Weights of a small transformer language model: no biases in attention or MLP, a variant of Muon for these matrices.
Each number is 500 + 25 x the weight over its row's rms, rounded and kept within 0 to 999. Layers, rows and columns count from 0. Numbers have three digits each. The size before them is the row's rms in percent of the matrix's.

# up: layer 13 MLP up, 1024x384, rms 0.0658, rows 435-469, columns 256-383
# down: layer 13 MLP down (transposed), 1024x384, rms 0.0603, rows 435-469, columns 256-383
# gate: layer 13 MLP gate, 1024x384, rms 0.0646, rows 436-470, columns 256-383
up435 096:461485507497529490476519478524440462470491506525488477475496506501536480494508493485495580518510484491466512522495520497464515540532502490504475480488471484506502479483472513527474507526539531533453491490529496531515491483505519531505526484482519509521536535492519439512481476533497508492517499508497501495502492474495504495499517477525503500518499525475472463513459476504516499503476
down435 097:470508516469496490525488494506531531532473494502532511524485475489479489533512486494468493483516499466480519511478460478523501513506446465477497497480517519508474497520545450506510484522528481488460501522510448518457542508532489435514489514496537470488491529492490514535480519519555519480490493510476494494484483480492529478484460498489466438465527481503488495517467490470437497527545
gate436 099:464555478483490490505481516519501550545456491506456508543462479520519511520506490494446507523502527489520536474504492539489574500534488484512515471494503505528507474449490488509535520498473535509487506463502471461486460534454512494490480482494520491538521505496528497465472527483500489494498462482481489482491487451513502491510516493501511527503476529482478489491474489524535489471543
up436 096:511479508464478497503472507512502455500489522493520502494491502533498469491525502491509475519506547491507509486495492481527454488456525493475456504493500505458509479530500534502449532487499510460467486508518493462522520484534530510522499507498483501462500505496488497515512485482544543526471491500496507461528451499523541500504540449480515516512504472507467510525534479534492466481475
down436 093:534508528473522503560515514498489505502479499478499510527478490512485493482494493503445500475452502508545553468524542533473487517486505483495487512494549518531517468498517495500503490492495497508520536464500497478475523500494516453550491498486483486507495507510509520464478520500417509531476469493549476478485480482519514513508494503478487501497521478516498483514458478538519480488525
gate437 098:469507481471473529448506488490487534502504501502520535499499476479477530528553521496471491530464489517477479465521488489510479507531488490480511538523532469447486512564536538499520471521486503520530515501503501494505515506496502483447519497448508499489506490487530541515529526465466458499518517546582464513508481495513512462478509502499457474496497531508528481532465520526491499482527
up437 100:478511507535510488550532524477529492508468491510459520464484494449489540517523515479508473478511509484481514520522507499447519479520484506517502554494499516499483470526519498440498514457505546523503527522528497468496498497552563538514537477519541509526528449494546482503502466523471504543521516479469503534530514478480541497545495491492510470550510493519478531509472495507512510513501
down437 098:467502547495512520516485507487473516488480481486500464556524499542473504530515517455491475485501470468507495529520498509514503501526530509512491501507502493497484495509473513498488462491496465475478492481490486529526484542522515473488517543492515555464467480499471506504489452519525509467501485520508483523553557462490499499465523502521460505513516500487462495494500481514514500488507
gate438 102:506520531505497492505492498531482500517471542465496492477466469465492492492470514506493535449522473504477492507489522479499492540455512488496500480490488524500523490525499490531545521513490528481494539516544476510498510454525494511536557485502458505521520511542506538492486496483542500497475503503470532479532535472457528525496514488524543523537534486501465495504533495523534515463524
up438 099:501505507512504488480493451526531492485474471475511497471529517487504493504438492496494511520501464485502524496517482466534489503468492498487507508477485470500503471468472523446510527453511469460516495490474507516521477479502487501482451485487482567516489531493473451516523522505505467524495507507510510519537493475471495477457506470477507501498480509505486488503497518529493519509534
down438 100:507473487493506532514531462566487499491519476451491483478478541487531496498488512511466527510515455542483464511511463442491499503505493472492475514495522522505523492478495494521521465550480433492554536454496464504489532494485485512515492507441487526510470490533494526520488522496488466506490501489503526519447478472449480522495500482524550530538520520521490485486498475540492529493514
gate439 096:528503478511478497498494522510501456488481503511501472527519509521480536509481516461445478513476488498479497477488558457504530473526465541500510496541495428490489504531518460492505504507463477601488513500450533505485515476459504549504494522474528433506452507496539512470498518529528498513447492487540562483512510483504450507521490459567482529493485495529508502505488524489492561509458
up439 094:506544493466496507505509464510482517542503545492522483494459540493493465555502524495495489465522518488520509544482488492508512522481513511549480512498500516512513527509551494515479510509474480461468477467476464530530535508523514522500494558533525519496492481474469519533491455477528526492510519503541524496520490445466487506492529554487452505471475458506463491515499501474520485513486
down439 093:489484479499510522498527470488533502514539475495490541486495479506472480510492458538511514512530423513516479507528487531488493462503451503490528486480495512504490529484524544478479486509500504494501515525544509526501524520541510513491530459515497455514495524517485494498486463541527527541478485506481488516555555512459478475515475476514582508514484499529489432496515507458514520524520
gate440 103:458502456486472511470498508494544503502504481482518479542480520519496517470508490537517487523465539487543504477490478551484525503482542540491514506489513464480521528490518481502489459515479517507496490457530525537517470562524515483517491498520464506476503499554518493463481494516507479529516493431506506519541508526490520502492519506529500514449508523500506526509545565526519486566510
up440 099:472550502490527506533473511528486492501498521523488552507477497443488443526518519476484460484499492487517511493498496498517535471481446506507472481467487540544505536480502479519502511530504512514442488494530514460522502472524514478505500504496494474505526474467487504529483486500499517453535531531515509486522528499486495481496482492478539497495502468513443516504463495493507500510494
down440 098:499489501524515516493485502479450524490510512484486476567499480420504487493509530465510510491480518507507485506495477483501553449500511461494495516495489493510502496495529471514484504528524515521519519514523541454501483474499468465510471497501538520483501494488536504512516493495462494528532506495510483507507479471517508510533518486505491493537518540511524484467491488539538564504456
gate441 096:505513495502541478486553528514504552490498488519520518503496493437522504494496516498504505460470509510471481519516461519512515478556552507514507460492470499479544505485498490544470541498464466507528513433487520519478502560512508466484543488458569513514488451536463496505490478517496503483462465506472525497517504453508515503519527546522506505490462465523524498503434511458525515460488
up441 097:452472520484531475483475531470514488489504481539494457525478481482537502513519467516537483485499527486501483524495480514494490522479500464491452510490546506464519495542499562507508492494503489506526488501514531507483447499503482519520494510481466464496494533489520545541447494459499497475519508503501465492460472506469472556504552485525491485461504508474474488481498491531494501477516
down441 095:495493484519534467515554551525458499523494530522495484481492476490480495550511514498460481477560510555521515513521471490527499477496496495550470489455448490518516496490472511493503553477497511465503533460505504511501503540480474511508514500503495542533490511490491527483504514554535526516465465495516480488542523516500506505509501482506520533532492526531516493490520489476497490498476
gate442 098:510520482463470525498464478506489472538475558517516479518487544535513500534505485523498402515475536487494520509483513507499456480483480538512506509493540477456473499554477530555504505513480520521470481511526511508463512510436503506472512532514513510547512458472517522494495501431519513486466505527457509521500507522502520480492499453505494491505528466469504495530491488447492501503492
up442 098:432540473544542529511480487501480476503472470469535478486483520495517519539507460517538497476513496533489526575480514486469503437465500468472540500490484512493502524516533466502514515515494481496522479515507493530476478491503536550478483526531543512483517488549489539498501524463481492541519494451502501485478480520569493490502531474505461477506493498496503495442461560520512484486467
down442 099:538454516484509510447523495492510524487548498558477543504518480507487511469488529498535502514510524520488449507518494499562516514507471517509497504516486505509562511441476451527478517528523514504484503516510487529503496512555511482521513507515509476507486481504563508498560462503526504514523508534496536503526482522519475487531470506443529517524524524509437526513530482515497494523499
gate443 099:441513511507481514508495518486535516464503504519467457503509468512517505546495457477496513445525493497449490502477485504462498473477529509471537496500526543526494512498490517494499538480488483587511471474502497489496496487515511527534509529561487482509507531469518513507488511507548459492454500478452473541456529498506496498514496470517504510516465498541471521511500486457491491497532
up443 100:559450513513475487505445466516514485501498495526514501471510486541521502514484512531483502505519467540477520514530557459455511494498483493511526518542539490499493497546505500512537499520455496481531505486498474461524518491478459533504504466506522457491504502509460530491515497548465500503524522485487550480509484505552516493463489528500484517532528467540464456482500533496522503549481
down443 103:497458506485549493521490489528508495489523503450501501497479543495501488520456564504494534540514466472479496509534515474499490522557466531504487512525467517501469516534510473455511509493468525483525463489502460498510488502518474506474510492520504461490557505491498491499481495497507537543479519457529496503483515549489477488495515460476515489495492465503485447486481502522510476519484
gate444 098:488512486544440490486529514496496485538445521470531525477492445493493509480483505523521489473480493471519477488470486513520491529494521471491476508518489489505494520483493551462538472471466504487468501506507518473522510490468489514511537489491482519520524492516521489482504512512445508528517478529513470492542543493480473500541512519535477485489555489479462481492560510508439470508475
up444 098:493471509427480535487432520498515483497498488488493490455603490534509502481527540472445500537481466510460506489465533496517547479472499467496527513492507488487493503469522496475501480532544478520494477457493474461488513520531482495516498506509470483521471500501493489487487518519505502455528487499486501436540453513453499498492486504478506500504522531526482487480488508511555465517494
down444 096:490474506442478509531505530488469465467508472474460480446496549478489519497535482532479496478549511518505471486517503505489540520446508490493468480496480490491486464546533488519533477500534501554498514513483484489491507507528584530475512504554507518526489497468510537494509529530485523514505470472496489492480521500501514528511560500495479504567492502519499519512521502525553500500533
gate445 098:482523453516506547459504456480483478502529508471470457484512500520492457522531509487521548485489515529476493521523475517502525524540486508475500502493497477457482479527488554484523466518525510477498515493477517469503477518483526468455512452516543513523461498486524487499497484484504502474518478476429495488544545515455507540501514462491499509487465520492451506495527494492532531527492
up445 101:474494478483518491488521517493509513510533515477478486497485489494499479515498509487511454502510495510483555424494489499475523505542513515501546399494553528430520486469482474489503490460493502484478548492536524474505467476495498501520495515466469462487510527494473476532510455490529493456525498478475487509500565484517520502507526531508507496445486543516512515508465497525517490510487
down445 098:500530511518488489550541508508529511468491473545530516502523485518529496473480497521531453516513519506483497527502494489464502474505488566506500510510522486504489495477494522470462522563492510573506523487494518480541517453479554500548479531489485543489457514489498476494527508489510506549454488530531470478518452489494467543482481497482528492502475476485496514510529496453493507495477
gate446 096:526469420465500499478513482524474535526529526454547484509491478506515459484498504498485524499538518498503483545485454539460518499492485499535527460445486520486453525506524515528494554478478474525548519515553521532517440532510496524509504519498505498510496507475469514441501478495492515490504540437477557545520494520480469501530498488511523498454488497508500500526473551509489492507527
up446 099:470486528480452511537490508564471521520513525518493533508504518539489487504509472513520542492522557529464485525500502478522480533524470481482523502475497540546519523502477460521487486500541513478464504487524551507511485494486525488486545479512510487436501507518507480496494454498479493456476508480460535512496486494480480518485473482496519542517488504454533474480542521524494527466458
down446 097:498499480464514514509486498501490491538517502496500482496541475498509482478447525477472540550530529514505491491491477545539492496516481510475517506483501478454463488531517533485517499501489471483510470525500488512483509500498471506510518491509514510465509524468488529477467562478517548478484522489483524455497509473523454497531506493528458553508500532509530480525547503507523530452448
gate447 093:502519507508459469483469506497481494502499482471446471491490480529466488473560498518496468497517501463459485524561460501489453545462525453424525478455519516505523511525453512460499496545542471504487518469515498483461504517548501493497481479487484505531500546495489494506525488487509518488528491502513547522507494485526474464475528508497524512537512516521468498548491458518476547505551
up447 096:489494475502499487523465508466507483502475490487532467506518520543493531529491513463485490485513494457491464496505521491496494510452484500546523503542508566501553489476521463515473531495489475471494490476512479433462511485509541493544479509501455498488509473485533546551539498485503512512477489482508527502503537518531437478483474554487549452475502475502458486483508490447464494512477
down447 094:520513490500542505511503481448479476452460515490482517506502512487441540514513518500520523476465506504520479503460503498509466447467493543516561487484468485470517519505522493477489502508483494503509513526521486527495511476502525498498498538465491507493489482456517545511497462511445482489466554532517488484493531566503502494463477508522500458520471508509480502493488457493497494529506
gate448 094:510523518486487528476540520474503501479492492548472517499480501497467561483519476492507524488490485486507484514513476500478541524506488462490458484482501495478483511498545502520489545492545493458514493458491509455474525537512524541474535522513505485525472522527498494539484477522484503530517513477508533479483532529486500496471524566520495500486514532530524516499497507481543499523494
up448 098:492471517493530507441482479463521519524533492484491485487496499533500528478475492537482511499543483513464498464516474525503489518503522532486503491450545511533500465494537478530502509507533508528479485478502530517524547494480476525515515491492464467491490467505481514494480518506527532488496530523521469495506523502506497537492443484483523500467499503488479468472462527540548501476479
down448 100:495439511540492542510489477513486511507510517479513531468481513535456504488527517472485484469472515468435531508505450510536504492500471484514522488474499491481553499496486458478492496506495534522479510501494573531478478529510497503471473519486444460461526503505508476492519530457492493442473503511529486498515523492489496544519482515521501495425482492485519543540480509507512456470493
gate449 099:471479519457488526493521462495470510511534524497527496470499501548479477515518481508540530523522514503525535529490512506488452544521479490483499522516507541487523495499489532493555513475480497517544501495514526509524537535501563449496525493515521510493456496492480493492493504521498495455489495483534544442509520515498524482491493475501494539476511429468473456522493528503499533478538
up449 097:492527535485493468560450476500574538455470501484506550489471476543519499498510513505471496483519480461503525501503506446489508501577493480488452528472505495493512530511491486525509490509489527542517474484459480518478491502486465506507488449450455480529480521510454526485489526489571460538517511507489478513487507468503519505496558530491476472505499473532497537534508488525510486528516
down449 097:506488507471519530484472525493507560476504523467539496487545508490514494508538519437508475490475520484502510521523496505519478506533506492520515509484522506458493463484504489450477521512513501510500526533522499483529501542506478497530457510489554495528453489506515496473522431514499565497488495508528516470511505473484515499543508478485494515495491556510492480500501449480539458494500
gate450 104:518527499503508543496500531440491439532508500548483479502517502509512487518497456489499468482515496509512521490490512522518506514509485493481496503517504491521505482512480516511498509454496505470529523500499542515478504487554496515450557499499552541496487468476522495509486483490506500527472566443456460476476511493482500507490481477487482537586506502501479465506517466452492484472471
up450 096:553496523496514489498530531483475465550504488516511450502474473493471475511504454529473477493511497520456539519523484475502479463512487488490482503538486481493493481506504498514514531490545495465512495501500526513497482491516491495472537457464575489530530492517495533529481513495489486528485485486480483503485471508471470504506517500515529484500477463464500523512532517480536555501505
down450 097:524497478438494506487472543523539498502510497503521507550531479461550466477480486523512452494514506500518497543512484502484473509496509552557495472506504499491491498478497509515479491490534519472456492533507491481496495525483507474532497457455533489509497509528520508508532492461465503544465495531504516559516481486493521521491485482509541530491498530565498467446499482501462546477541
gate451 105:509521483459496497480494482506504492475489512464495522530522524545526458474490530484477466434480489495479496492462491517507484499498485502494497509529453520472531535513530432487479518464495491470478496506451535534470497519497460503473479422525487497506539552504495475484462513516509474515509532496536492484482496500463532529506472493515517521501519512491493542468489498488495514485515
up451 100:528529516510536481515522533491516522488480514495497488538449491522483508519471494492467513490529551499529508482483535506466501538477510492484530517506524524489505497481483515457515509451505507537499526485529486508479483510478488488509488523538503569472527491537529555503494497498501513498501466503526541524532474495489519504464518457506487547476495535509490458509521491483552482467487
down451 101:457468477501521501479471499491474498507552520500518520486477533511500506503517490482481509515551517499467519489509491484515516460500436479508465494488516532538453503533507492516551474533492479533496504517524475516542478525480476505473484521516535543461528474471517542525501443475502529506542486500498486512457488510544517506537518486513480511513511489472496537518501497506472433484484
gate452 096:528522496504539512484460478484472513489479493482485496510549462489516498517546544552497489525499511491504482502452490526534538536518461515478477490491506534491507499493492511438486510502478458519505543494525512490539503526499494499529465483447509484462524499472506464532521494477467483480539507497492532511518459479512499493541503492469513465542536549522507508547494510545449536509514
up452 099:550493493510517484488499516512513541510476539500520483497519513544503498518519503524519490476444472497477428535561488506472489484487510497505508481478482516504504499467502459540486494476525537442479529506551475476467514469497511522495490519524496486517491473517493482513538504504476469536493496474480481503521479560494483511482493511481524513493500463486489495449481492461504499514528
down452 098:515506513523546540565531500509479510548475535492507507509548468477480496553481461504532510459513480519524513454497469483456520458462507533486527512462463506525480510502531493489491490519528470466474503525475502534445514493533553509473534465446500485499497479551494465511470494471515483539474466477497515511538502497499487457505482478494548463561507503496488480444493481482504489502478
gate453 099:485529503511472502464472488486497485531508512504500497526496515462498470524491504555533464492482499494498524488537519488515498483507510501487490471465487501498516530481458551493482471474481506522479492480502514475541481452514536510500533518509517496483525527494469523492498498483497522496513515495470488513493532485476491543517482505510526477493527524509491492494571487484476482495487
up453 102:530528499476511482493518498504505475469470464511487483492472497498486505470496509501509412498532466492499530464522586494487509469500555495537518476485502503471544507479487504497508490519477511550494483555524490504515510440472461515480502520507520445503520519483507507540504506502484488494526503484512544507497494514512512518496508482483519511527478527514455524520471451529499518521555
down453 101:547496496489515503468533436510492525482485486519499493477526471524507509508459496499522494521527458459469572483530485536496458503522497468494482500490506482465526483500479470549468492487458505504482501514497514501477498519488503494461522511512491502509478511529514498536496536506450494492490504483534543524533530518476475511512523527503493493525546521546500504492443510510476517487496
gate454 109:481528525485441452507452471512504485481487488501429508485498504510477497447538489530515519522458504528529466499527467512481483516529504469460539480528507506496535486529514486512482505516508534519504479523479516521527496464518475492530476484494445532518486520494487502548484511502536516455499496529498490545504482496529494510459510511499495539497545476525502486475496483454484480455467
up454 102:511480523499487472528482472505520497445541491525509521516490506500518489486475490521516518505486492502431490452514482500507509518536499508505523514519493529495452517517501444494454513487547460509472539512541482499525499543532485498514510496531514473514469531490489495510487525493509515559456454511462507497535513500505487484492484505509503546480514512495503447494494432462523527499486
down454 104:519467521475512471566486489515499493506527524515469510502494471542552532510518484528482507506438512528500505494484499491497461502529518484468475484441480516480516527489485452484500462499503533482488446534548493549505523518466533482511515523517476482491494521533473515472449544492498483460523452464485488560491536486487482469475496472496465536514516530514508496523490466447497536467458
gate455 098:464482446495511488461483497509502493499476504464474491461545474486478516501528468526499476484526497527466529501475536491459529434507517483459557512524505472521512504469501494498502491513483513546482458470484484505486498452499475482489545517530463488534527492524447525463495533499560553532522493495518500502508541521483525501543477518499489521523508533462537517486477448497490501500498
up455 100:484544548530510460522492538504490533479548505542507454530477514522508485476492498507474520526484492479530510495501512499534458545475487480506498485502530486482514436534511467485530537487511445458457496525511476516500491498489479514477490494520494495525498502503493495512508505522540454483469486503523504441511492478508499484506496490534484479469466538487491521497517519477509471492530
down455 099:502498492478547544529523493512545509562485502471512513489522475520493534485491508518523487449510481481464488501485539476478479539485488514508492529516520489473491486510521481492498526414506511496488543507460515484436500514505507517489483510473483508544473461477530498556466502495503484484432468534521485482509492483470506470505476552476494508520520485505467475522509501494469509509508
gate456 096:484498490526493523457486456459521506537536471503491484486497535483487486492499494494471509573487483512485458526512519477492529563516497462486532478467497486502533518495465495512517505534535479492525511515485504492515485485531496516482509472540512493527519532497513504511523487461494484513512491484504470479485527490501525462508529493497521497510500525509498523502459487444513498496554
up456 097:539494462483513516469505507510484498496491482500460472521513498462545456503500477516536513497511484475462485518506545511490511541556485485476488470499503478515464492483494515512504528525543529521520488497506505482510488476484468471481482488498496549556502507456506468456477504483486538485492497517524482467492487474487541426523524515468483479498499539476501495469547503483512522491538
down456 098:479460498500502494512466456525486551512526552499501504516483583473479438503477473480560487511448490465484485521498505477479483477525508482487534492518516514528516522491483500473483511479525510475500508453494478460505468472475472522516489534540537526556520530515544486462493536520516568547506481501499459523441485504472486518520467499507493506519483533495496501488536513512501551485535
gate457 100:476484485448500483526461534476525529504534524505479516468459514499496491481496530502481513513537509534504432506462516453480532517493505505502492521477481489496499499504490508558470492513510504529491499477496493482519491523496455512533509512502544478493485492487543511465477499442501488521559458475523495467518509493505475489492521437529502528508508527523461509503514491492506514498526
up457 103:495470500499533500468511525453512533521488479495507516545472485445476486467491503500518513493523514482555465536505498463483510515461528506533519514467529486547475507510488541502526488485512495523498485513461501536511487518466506488495494453461508465466495528485458505499496491484517506536526521499496477486490443458515503510476470477495505568479486522489456495472506548471506496536506
down457 102:475477500475497540525524500494531528486485509468457496555481470531515504466488518529519499517527468525517499534479494475527496513501476455513455473491508505538476516500435514510474489513481492524515517487500543527495524512459535461474486495485505465496487500454488442478522490525487532466467553524515428539493490480495483512488514501467501469528512490518504496510533516516450465523509
gate458 103:463474496512534470516488506483477499506476484505488500518448479515528514529512503492504491497449516543483484495507469488501518432517505469508490497554444498475528523464496491524477497476539532544509440486498487515481496534447482471463534495508495519523500534514530515509486475497521492509482470513521514451533538502514504512465491498489432453480436492529508461458541511519480553498507
up458 099:458484496502550526498500522484468472486510530475484537514478521517525436468563513515507491485488494521556445516480522511465457531456497485520482536504498479435464512567505528484498510515518506472524520537511489518481489522451508542535464487421562487466488491497520459484492504497547488490514480476484481481485487506489502474511523514530485540518518518546483500510547531488573526487485
down458 101:475498515468483550536493458538479526508535512506505473484485479541512485508523513484541506530494553529522508445507501488486457485490529502535484533516547539485558565498494510507542467536524471500541479449491466479470520501495477523485521504515494531507546497509506532532472480504547522525468475475512503531503455501505462470477491507465535498501508527488527527544500495539529491486492
gate459 098:535527517497504507498515434530484483474484498515549509482481509458484525497451478482489475485499472522504507510528495523531527495548499481489490440482490484511482533496552486545531471487474502533496490484503521508523477473471515529509512496507499536481502544538526541531504509508519507481493500508520513526482485506545497459474527512512510468487527480467490528522521456484488536528524
up459 107:534508493475490489510448507509502511476501485505477546493507518508515526507523519527500486544521493479516517514471499480486490512439519477474518490479548501513547490541462458493510529544469445499545495532509476465445542482544476496457440444498490529532484497518490501460460517471518518486499524498502496454493536501529468524517518476490484516497533500519483486464509461523500514493464
down459 101:504493561541493473539495477520502525476504471505470523501501453529506481476508502498499502500515486510481483521530520492488473526567503506518504514483482508505511506479483464462454532499477521496470480496479503545501529547491509504481529428463519500505556513477465524484522530512522507483494499526482521466494514483494487483555522493459552527498478457526487489476513504507499558529536
gate460 097:484501509512473466480528498487481509492499496485492516484484530453497461500495539514506488536483485480525469497498507543485503512528511501500496472504477497500540497547476526505516514544500530465457499485466489478557472504492485513477511491487510480541489517504511492499511491478477496482489507484520536529499508563497545475558488495459502506518525521538505519501532496483537503478504
up460 098:483539519469474487549466509506537506454503530482459535484516474520509511490504509489482498454540544516404516479465482517531517528468465525493486500504488563518473529497481526438498520495480461482488522509501502443481512482505554476489492499466525488473522493473485441529477498504503472517498501544505510522552469469497492475458538449502491572463523498512505468469446514474451508500508
down460 097:498528488463470469529456490468530463477487526497492529510492508511463512548558489470506462568518508484441500434509516495467515503498479502504561446449455471512505499490547528522536528516497474503494505512496529506483479472526461492514517526518523489489460512490480500523506489486483483480489519498481518544590533506544550532497521493492507511468510519473501529513475534503539519481551
gate461 105:487466535525487507478551460513475517495496470504500529495503536461496490519546465538488482489493503510526481522537483475514511495492489533502490493468459507466493481523508527542469526504500519466454508529556533488482502509477479507516487489486500491481521464518505480473525552494497456478508502494506502536500476461505457484502499487528474515480503489517486485480511523488481539481457
up461 103:511494509508530510509517460478505572489476491515539431538544466506482550504490500496505477477464471468525523510497472519552492542504519502515503475504502473487501481517512555467440520495507503471521514501543477503484497505507517514501521524479477526506512540501569489493541511500480515559491510500482539496508477476492472459542482494490494462456488452510477479477483470520512530520522
down461 103:524479470515500479527470505488534548506500477523536491514521517545494528501523499532484485495541502443476450465478493516517492509574526482494519514446516519450463517514458534493513452504532499498526463565495517490532570515548455527480486530491525511509496500533501494509506559495494516590532487488482537485515455527499466537500507513494484525510486462504520509480518517520519495460521
gate462 100:497472481501492482502504505486458500462486512451465501465515511474500475517484469492512524524519482471526499511545539496464452509471477469518520478507436526533495501488521506522465491508476541464467529487484466456497499512518533484491480531515523517460502503495486503495465519548453533550531491516476494484519469468458468508452507499460493536528471516418450521521539494476498505531524
up462 102:509534516550485541513447490492514551532505502530506490494525503512496496520476495478505496516516513444447474530460470469511503454499486487522500492535468506514497494474494498481487550503498523477515444502491529521521468497505513457503453480513489448461438521527554482440500528498483537506498480462478535488478544517512506508503494449510485530489517516493494501513469482535511487475455
down462 099:454520484505513539494506517532462472483493520462514494466524534528477503511521490506454460513480517461485484507524468480498518480505502519471519487505485465508531486545521527497497491466460522517487491506483491510500485473492535517512463552572533498499458485489492484503523472458501490484520522453500482491480550496490505457502494499460509521483498498504544485469476505516466499501504
gate463 100:487506474545515474480509431504507514501511477520503538466540511500531466470513540557507509513523482506535504476518487521494520493503536505471525509539500477534507491505504497466466500511451503520472488480513532520494466512504525497491499531515504510539470502514476535535487519529491511499472463498541535506516464479474511494461508474481516499480531513476533486453471520470456490539524
up463 100:493463496490465521496497475496509522498496535499544479456484512489482489522434472509512532524528481475528520479503508507537516513484514463466463496504519486477452490497519503545463537466519452480515521558498490523450512523462503550493524515530508484509471525495506514515478519482504457522469535497519524495473521494523504551479515532524499562501502477459489484523513505546493499516508
down463 099:485525495487485487548539487499577505516497546495506457490508501511495490495478519536482483499470517517484494509449464562506528442502502514495488498531483490497461540518445517492498507478445503520495516496482573546483458483519515506528486521497496495478528514461458530527477515585478460506494523443497529523469523527486500476527522508461547481473515451438510469524517487538501491494524
gate464 102:464467514512514489479523506492470478500459481546478492483504473491494530503556512497508445490488559537517511443467474504446531537503474434543513488524508512506501542499505491542545469479472461532475524525501506550551505447544461438479510497489491503487502520552436511517516528486502514503522460514501485500507509485498540504493489533506434445489526505515478488476491519502486524504493
up464 102:476515520493512486502487513526492526453480503489532530528459526507488502517493547521484496500498531525472534494467505484490510519547482504505475516483540524527511541496534476455478530468551506501472470510535450498495492532493517503495497497487448485518538521518522464464532473489520483498502539507501495517507514488492549492501503530495549526538484496503512508474456529519526535474490
down464 100:486472495488506491542524510520492493503492479462506481545496522531492489559471544496479534499530506534477537444529499500535508518482501503537529507474476549543488507488504493507491499474519485447481501525525499507459482474490518434488499515510498466476467510503481468478525458518525501476519479488529509531469497470507470463516488527454542520529482505515504568512470544536497474481546
gate465 102:524539501497514504447474522511503486532512527483525481507504482514498476504505519535462509506480536497526491467521528435541508505456481449499449470498521525518522468471500462469485524513526537525441502472499523553479561555483506495520522467500477469532515491500480505510520520474489494523528541517512490493494526476517484428484509542481520483493469460440450466509548489472495515511535
up465 098:481496483495484497545483464492539489573542520521471454476468499490502498540516496455530474502506483510502441513542508514516509538449536484494520488480535520514483518506518468472516517457485500526507506458501485528534515496504479486492498582498423531514514499520477483483517506455471487505556495505512506501497525475553509494495477545517498458496519488462470507485503485504481470455513
down465 100:506509500542490515481484481481486469525504520474483499490523493470500487440457514444523469481539483535470479507515445457502498542504501510511487520458509486511502499512463534475507515515494499493506546488495527474474504481494467483492507494509476515501457483454514511507481487490473538480479531506490512497503496501502505528528499491485485513524478489487523491476541494505511497485546
gate466 099:481490480491490522538530498498530544511529494491522552464446489496480549536493476492510508538498490517456549498488491476538517447512482476539521512480458492501505522485547488502515515498516495517546499511497499514526470488527519491527554502465481473512495482460530531505477531483497527478457476471489522491530514513535508524525500495489461502492483489521551511483505529527478486450502
up466 100:462545504499533510482524513462512513468495481530461475468550498550461470500478475485520472509505443536454526501532536519521508493505516486476477481533490522511469497527522488486477488529520506527502486526520512534533490517470474491504521523457545516453476525536456485498511513517500449533479520519506488487496485516509467497494519471478475502503469515479527482554465474489491511489522
down466 098:528503510467477489495464519504513525493543503532513474478477498497457507476531547548453528507417454504528504541483474551472522505519511500505488454503527476491512498531465496470519495513464469541481454497527536513501506511490509521531496490507507529506562457487495493460437492510488495505523521512537474529511527553535487518463516506503498508504523508539508491470514506507490535483551
gate467 105:485505483482517484498528505501479495478484478538505467484492487463471542494477482494467543483506426526504497499497552459528485473506475492492491503477465489559500514474517502496483517504500515507493495498505486503503533506476517515482466508527444484542458520543512482475541530513464502519501538506507511463517477588550439503481478465516527487527510453514499505490517506502504497469509
up467 102:495525519521515494528504468516511545491457468500494476497458490516495501503463476515501534489466514527529506511527506546499477529472505503478487504454544484526500497471508495497511478519459544508563481516467481491491508507488501461523493529486476542532521492520477481457502462542553479515504480516534512480478491493526513516489513502483511480463519507518511507555504459522517508515506
down467 099:499501470524514467567509497540458494492484472504459540496521502488522548456462486503494501519485500502542506518480477468480518491516514491522494550489493503526508472490506551499521453505535468500520503506523547462468497486490501473526493517527503479524515477501467522551470486489547533495445513532518484478453508469495520455512534536503502504461517503490499489465520516509496482520499
gate468 099:496576488502493477507475477513508483503498470525508488523510542526518529501499473495534515519534500517476483497475534503538553477467471525476496500502491503489536518489485514459461498511527449495480521502470523526496492485456536478492518485547487469501539475529506491498493515512529515492483473499521530529463541509484529505460500541528511507488544477539464485461573462476503464510506
up468 096:496460494489510497511530481513514520512492497497468502517466527478512503517507454466500475531514496498494512522531506504513528519472531499499471526476483448525498479479546489512543499524521471478515496524486485511541488499498490458501515464511493500511524470481503518481447518488448502467507500538494492508497557499498509459479476533519510497514477525551522502491501557521494504527529
down468 096:498490490515516500524491475484516486511479505489482545496561502468473456507504528497519478489514491516502495499511487493488490501479497469457496496483505475516517513521511434522548501496537525460512498518515459524532501514538493480529479469443496506489465503519532511492497526500485536534478516517493502522489507512505488492490488424476507489478517482519485486508449538577522476528492
gate469 102:533499537506503527499507533504506497476523537505519455538524545522501522489517558478468468538473485486542469534524519507453535515507538478503474467487486509494504475462455528499497515518470468500469473462498510486489505527448538487487518501496515475516520523458506500499503479458485483521473528512483497483446502481496491494509499558528519497494518521493496481489521506499481530434520
up469 104:454498453507504539475489499510470503532435481498448494501455508470509503500458509505538519507494511527499518493486538524528491521430524468490486511502505507491524516477552508468521481471485482537501496532502487450518553524472485520486491502516501528582487524521462484460481497510481494521506458440511490520490511509499513471455467471460501491506506529480521523516477485521531511528506
down469 102:498542454520491495435552515462543498527526472537463512442490555479524477445498490500511503487493484506469496540506527508536490495467490483484488466484522477506537540516473483508512517490500489481521540536556538495511477534511463491474468451489516489503497509461487502507486533486518471445456460525515519475461485505539484506473496493534482559519509495520501485449476481498516496506505
gate470 104:449541454520538478487535546490502471464476508519478509451457533485532457501481503495475458509470467507534451458448517480491501509482499464491502491516462505465471471496520487521521459459504466533465508467506503515431527544469521491513511491510475466524459490492481523477497479530482489511490504515510538485507475502518466492515486515514471495519467532525498518524518535507483514513500